Weights of a small GPT-style language model, trained from scratch on English Wikipedia: rotary positions, no biases in attention or MLP.
Each number is 128 + 32 x the weight over its row's rms, rounded and kept within 0 to 255. Layers, rows and columns count from 0. The size above them is the row's rms in percent of the matrix's.

# layer 3 MLP gate, 192x64, rms 0.244, rows 51-67, columns 0-63
size [ 94  92  88 107 111  94  90 113 109 102 125 109 108 101 107  96 104]
[[198 136 135 202 140  97 140 131  76 138 165 133 133 130 110 158 149 123 110 139 170  98 173 107 123  65 151 105 152  95 144 140 133 128 136 160 106 140 160 138  64 117 108  91 109 171  94 117 100 122  97  92 146 202 118 144  80  79  58  97 148 122 156  85]
 [ 74 101 143 147  95 135  99 135  96 142 112  74  97 148 177 130 102 163 101 109 109 152 146 186 160 182 135 111 106 132 146 121 130 125 116  58 110 139 168 156 104 159  86 144 163 198 134 158  55 112 148  81 160  94 102 107 174 105 106  85  82 132 153 151]
 [174 185 136  94 147  74 107 111 107  90 127 218 185 104 153 190 104 107 105 173 204 181 111 121  85  89 153 117 116 159  61 122 119  78  95 147  98 125 119 138 107 131 109 117 102 111 152 136 153 176 134 125 135 120 143 105 134 149 121  89 125 101 129 112]
 [149 133 116 147  80 173  91 117  99  88 116 155 148 102 128 125 120 120 127 122  36 149 146 153 124  69 178  91  91 134 134 154 137 134 142 113 135 132 157 145  62 113 115 118  70 133  63 144  63 175  71 110  68 141 115 129  87 132 133 112 192 127 139 133]
 [132 169 110  96 102 132 128 179 146 166  97 164 138 130 159 151 127  86 100 132 130  99 134 117  32  97  96 113 148 126 117  78 144 113 111 185 101 120 103 100 181  68 128 157 138 184 162 132 131  98 153  76 135 179 154 110 121 124 135  81  55 111 163 105]
 [122 129 145 161 171 132 180 109  90 113 135 155 107 141  73 150 141 211 147  92  41 133 110 127 148 165  54 168 152  69  94 156 165 107 141 190 175 127 116 140 116 137 112 106 133 160  77 167 144 147  95 120 156 134 129 112 121 164 136 130 148 153 147  94]
 [157 179 135 177  58 165 110 120 160  89 103 142 112 151 148  66 137 157 135 116  92 104 167 121  64 122 154 148  86 121 124 131 117  58 118 206 139 146 106 117 131 113 163 124 170 114 123 117 141 153  62 150 145 110  79  82 162 113 113  97 151 102 134  79]
 [133 100 113 110  69 143  83 117  99 135 144  96 154 179 132 134  93 118 161 124 106  66 106  76 124 118  84 103 114 145 136 122 102  84  91 202 151 158 138 168  90 132  80 183 102 150  85 179 156 183 102 156  82 107 158 107 136 148  75 100 119 134 143 161]
 [132 111 188  91  76  65 124  91 148  88 176 115 129 155 158 139 115 173  49 145  93 142 146 140 127 139 152  86 153  95  89 148 134 134 130  39 164 112 121 102 146 121 105 106  91  77 115 181 119 118 103 114  69 137 157 185 127 132 134 139  97 123 141 100]
 [199 107 155 112  75 126 106 110 125  94 145 120 183 143 155 148 171 103 130 157  86  68 110  72  92 131 147  99 108 104 122 116 157 135 124 207 132 146 127 138  99  42 126 176 112 128  90 149  80 102  92  79 136 125 125 119 155 145 138 145 171  84 149 164]
 [121 140 132 127 110 148 221 144  96 104 109 168 136 153 137 123 104 140 113 127  48 113 142 139  96 132 113  80 130 185 115 120 106 110 101 122 171 123 120 129  97 183  61 187  90 114 136 151 133 170 103 106  88  41 121 151 111 158 153  97 154  90 108 158]
 [124 138 115 139 131 136 135 220 154 136 173 134 135 186  91 192 124 131 145  85 153 155 178  96 142  98 122 111 166 120 113 152 126 175 126  77 139 119  88 147  93 131  51 131 117 129 133 111 111 131 105  90  80 120 108 211 125 122 124 124 166 206 129 130]
 [135 105 182  71 140 154 135 121  46 172 143 141 148 132 168 102 134 182 152  41  62 158  68 144  94 121 150 124 132 181 143 155 119  89 140 120 163 153 132 153 187  96 101 163 166 127 136 148 124 149 168 124 114 136 126 134  99 101 111 126 106 118 127 183]
 [138 124 108 112 111  63 141 100  75  98 147 158 107 156 175 124  67  79 132 161  86 125 142 138 162 120 167  97 115 150 147 166  83 143  84 125 116 150 101 104 132 188 114 137  61 150 138 128 124 124  82 162 124 117  59 126  78 161 130 128 142 175 126 206]
 [133 104 110 141 133 142  95 243  91 151 110 110 128 168 122 148 132  89  76 137  65 127 131 133  97 108 116 132  96  76 126 166 136 149 148 137 141 106 138 169  67  68 127 148 116 135 106 106 166 179 119 140 111 165 217 123 134 103  89 141 121  99 107 145]
 [162 113 104 164  86 131 156 134 112  49 120 124 129 109 162 124 108 149 169  97 159  50 159 152  88 166 116  53 165 148 146  97 156 112 131 105 146 111  85 156 117 165 143 126 158  52 100  92  52 146 146 117 131 111 131 113 102 133 179 132 147 120 136 168]
 [162  90  69 149 130 148 176 120  99 114 104 181 185 154  67 151 137  90  99  99 133 108 193 125  90 145 137 124 132 119  94 164 107  96 193 130  89 160 145 166 123 171 178  95 117 126  83 124 129 128 127 152 155 138 108 154  36 113 154  97 130 160 136 120]]
# layer 3 MLP up, 192x64, rms 0.232, rows 51-66, columns 0-63
size [ 88  87 102 110 106  95  92 100 109 109 110 104 112 105 101  92]
[[ 88 152 127 147 101 166 175 181 107 110 182 117 154 190  99  99 128 108 120 151 150 124  78 153 156 108  98 185 126 185 165  72 135 138  80 156 137 138 115  79 108 145 160 124 164 100 107 174 123 147 132 138 181  91 126 129  95  92 119 106 177 162  64 150]
 [141 142 111 140  92 130 143 163  60 123 223  87 156 145 129 142 141 150 131  82  77 139 105  98 132 125 117 153 151  41 108 153 138 121 195 102 110 152 126 184 150 117 146 101 131 135 108 107 133 132  82 154  95 159 171 109  94 102 167 117 201 108 121 130]
 [188 140 132 130 206 102 130  89  60 107  30 160 114  96 170 120 127 108 112 135 145 130 105 155  83 125 146  66 136 180  99 151 139 119 116 158 137 141 123 192 105 131  82 146  97  90 113 150 116 157 161 169 137 152 155 153 148 140 102 170  95 116 114 109]
 [124 176 112  86 100 112 136  97 110  79 141  74 103 150 155 107 149  90 118  59 152 115 117 122 120 111 122 110 177 126 135 144 111  98  66 212 130 109 150  78 168 160 123 185  99 132 133 123 109  99 167 180  99 120 143  97  65 110 126 181 160 126 161 165]
 [135 156 110  77 157 116 151 190 112 171 136 161  38 106 179 141 152 131 135 146 108  80  75  85 136 109 162 169  83 170 134 125  98 111 197 112 126 152 132 106 118 119 134 100 135 139  82 165 108 110 156 150 130  69 117 138 197 114 171 140 108 101 102 113]
 [ 84 125 182  92  81 175 144 146  93 154 150 126  92 178  99  98  84 168 111 136 111 139 129 113 116 163 130 152 114 125 119 165 117 117 127 196 141 167 175 166 137 109 154 178 155 146 108 189 141  76 108 114 131 125 118  67 113 180 132 130 219 149 135 112]
 [127 136 128 166 123 115  73 134 154  64  68 160 117 118 101  40 166 125 122 121 105 113 160  78  85 116 129 174 100 145  81 129 113 117 145 158 176  99 132  85 106 124 112 127 191 110 133 121 186 161 158 142 115  73 120 118 108  95 143  78 177 106 127  87]
 [143 162 122 123 132 158 137 135  80 184  81 177 157 108  92 105 112 102  61 136  74 172 130 139  77 157  93 191 113 135 123 167 133 117 106 127  94 112 136 125 125 170 111 175 168  70 126 182  62 145 137 168 130 122  98 165 152 131  99 100 141  85 161 150]
 [107 125 102 148  90 169 149 162 115 213  98 129  68 110 104 102 132 129 146 147  80 173 141 142  97 114 145 147  93 176 130 133  93 159 111 158 141 101 138  90 103  79  79 105 164 133 155 123  79 170 177 110 141 124 106 101  91  86 154 163 204 134 171 112]
 [155 134 132 104  95 156 129 156 139  59 113 152 163  93 140 148 100 124 109 136  98  84 116 109  73 135 105  69  83 138 132  39 104 154 153 181 130 100  99 112  83 107 108 154  48 102  82  89  69 136 116  78 117 137  93 138 118 131 138 154 107  98 144 140]
 [ 99 127 124  84  88 146 103 154 109  85 160 166 123 106 169 193 104 102 138 118 144 111 168 127 134 104 155 175 101  53 119 125 120 132 164 118  95 101  75 182 115 126 195 133 142 100  96 132 126 109 124 122 167 161 161  42 162 103  86 146 131 161 116 177]
 [ 86  73  94 143 133 135 115  84 181 157 103 105 193 102 150 118 143 122 110 116 133 187  99 136 176 152 127 151  63 108 109 185 117 115 108 188  74 146 151  63 147 116 186 164 143 104  86 136 142  94 134 145 153  76  98 118  93 166 153 138 143 145 118 124]
 [133 138 153 137  85  88 133 117  70 126 129 149 137 124 121  59 122 149 185  64 110 220  81 162 191 150  89  97 104 158 160 172 105 146 152 121 150 175 126 125 150 140 111 152 125  81 144 124 140 163 137 112  86  88 116 137 137 127  80 182 100  89 121 123]
 [ 57 153 116 106  87 135 152 182 137 163 125  93  92 172  95  92 158 117 140 110 129 114 114 112 139 146 116 101 157  87 117  99 130 183 165  62 108 128 139 169 169  86 103 107 166 122 125 220 128 163 135 128  85 106  96 173 175 121 108 190 114 117 124 131]
 [112 102 156 136 125 181 149 102 152 123 114 143 165 156 119 134 145 149 111 120 158 119 132 164 182 137 124  65 151 139  86 163 201 130 142 121  86 107 139 112  74 138 110 129 132 140 103 115 132  85  29 141  91 151  77 131 108 157 176 103 161  65 118 194]
 [106 129 121  98 204 120 182 111 104 134 133 105 118 136 138 120 129 124 152 152 109 140 228 144  70 145 103 131 140 127 161  81 108 154  67 128 101 148  89 176 134  87 121 134 166 166 112 144  77 177 105 139 134  90 110  83 107  98 142 118  47 133  94 120]]
# layer 3 MLP down (transposed), 192x64, rms 0.201, rows 51-66, columns 0-63
size [ 94  92  98  89 105 101  87 104  98 110 108 104 110 106 101  99]
[[162 146 171 147 131 138 100  80 120  67 128 138 161 122  31 174 135  85 121 160 177 166 132 147 122 101 125 101 136 151 126 113 153  89  50 143 149 117 137 123  98 105 110 194 113 178  96 124 111 113 118 179 115  96  79 152 164 108 112 135 150 190 132 133]
 [ 96 133  97 162 115 119  90 162 126 147 148 101 149 128 111 189 123 120 107 137 120 138  96 106 161  81 139 122 127  37 111 131  81 129 115 195  60 114 160 190 164 139  94  98 143 114 105  84  65 181  81  85 120  79 126 139 100 153 130 120 130 118 162 145]
 [114 173  98 114 104 161 152 206 190 156 179  94 119 127 110  93 166 149 140 142 144  98  48 128 152 187 156 101 102 167 131 114 130 127 107 196  75 134 131 163 136 112  93 185 156 156  91 111 124 106  89 109 131 119 143  93 115 118 158  99 124 103  92 163]
 [181 121  97 115  86  99 153 140 138 168  94 120 148 114  95 150 129 115 123 134  93 140 102 118 190  77 250 140 141 139 142 124 125 177 144 157 125 170 177  93  91 149 137 100 154 116 156 103 135 124 139 130 134  45 104 164 118 129 126 160 100 153 144 183]
 [137 188 144 137 154 125 144 125 144 139 195 167 129  84  69 164 151  96 112 165 141 103  92  33 117 188 135 139 122 102 124 143 133 184  87 150 115 155 111 111 130 136 123 135 113  99 170  77  68 172  79 134 109 144  96 117 151 135  94 165 110 116 103  82]
 [ 87 179  92  66 150 157 139  67 189 111 129 136 171  95 104 138 148  98  54 136  54 109  74 100  91 107 109  77 131 122 103 135 102 133 126 125 131 132 100 176 102 142 124 147 154 137 162  84 113 152 138 132 134 180  83 126 173  85 139 104  99 158 137 114]
 [132 103 158 158 136 137 160 133 139 120  66 114 133 144 172 135  95 120  87 106 127  83 143 197 139 165 165  92 127 178 153 149 191 149  91  87  74 163 122 218 124 117 145 107 134  84 144 144 138 124 106 175 144 161 133 127 119 160 158 173 105 181 131 181]
 [ 75 153  92 141 121  66 108 177 139  96 144 104 151  69 130 121 133  99 140 113 134 131 136 141 161 141  46 169  90 128 143  97 145  84 125 121 160 111 138 100 134 137 193 135 103 157 145 220 118 127 105  79 191 109 156 125  79 129 139 180 129 135  93 115]
 [137 106 164 171 164  97 126 131  83 139 131 120  85  99 145  86 161  90 142 156 109 160 169 108 164  71 188 179 150 120 134 199 123 127 124 114 151  30 149 154 153 132  80 140 156  84  66 122 128 166 117 116 106  91 109 117 152 145 101 122  84 129 117 146]
 [189 134  99 130 132 210  90  92  80 147 138 149 151 148 143 121  71  72 194  81  99  57 137  96 123 108 114 136 108 175 146 110 120 134 147 157 139 138 154  79  87  92  95 102  88  97 166 103 137 116 115 127  98 143  96 123 119 150  77 126 164 133 173 143]
 [119 180 133 114 155 130 164 150 134 125 158  85 136 135 102 134 145 197 113 156 158 183  49 178  69 165 102 132  58  80 166 134 101 151 121  84 157 118 121 119 151 135 150 138 129 106 151 139  96 151 145 122 121  37 149 155 134  93 112 145 149  94 125  83]
 [166  65 105 109  91 144 154 146 139 130 153 157  75 123 109 126 152 101  99 123 125 106 166 109 160 145 144 160 108 112  74 186 123 173 112 149 114  52 181 154 173 127 140  98 166 126 129 132 175 115 109 123 151 164  79 151 160 159 112  99 119 210 173 166]
 [102 161 136 108 131 128 161  97 140 147 151 177 106 150 156  85  84 161 154 111 117 126 164 137 122 131  53 111 101 122 122 134 106  78 110 107 107  99 169 105  97 128 148  67 157 130 163 127 194 153 186 136  89 120 141 124 142 179  68  31 117 128 129 165]
 [112 152 157 107 151  58 128 102 118 143  98 156 161 133 148  59 179 133 127  61 153  92 132 169 116 157 108 158 165 123  43 131  75 113 108 133 107 147 147 119 111 126 101  96 119 138 109 155 132 106 127  76 172 177 118  89  94 180  77 149 161 172 117 119]
 [ 94 147 158 145 132 148  61 144 155 181 167 131 121 181 115 152 142 178  85 111 180  98  64  80 191 134  84 111 144 193  84 112  98 156 133 133 109 139  83 132 153 100 107 144  88 166  87 117 137 119 129 167 135 133 154  85  94 129 114 143 135  96 147 182]
 [187 142  86 119  71  88 104 126 189 129 172 146  87 114 131 167 126 125 149 154 138 151 136 138 142 188 154  75 138  60 218  95 109 113 164 115 123 108 115 137 137  71 109 151  97 138 163 178 145 144 120 144 120  78 133 132 134 136  65 121 149  87 118 152]]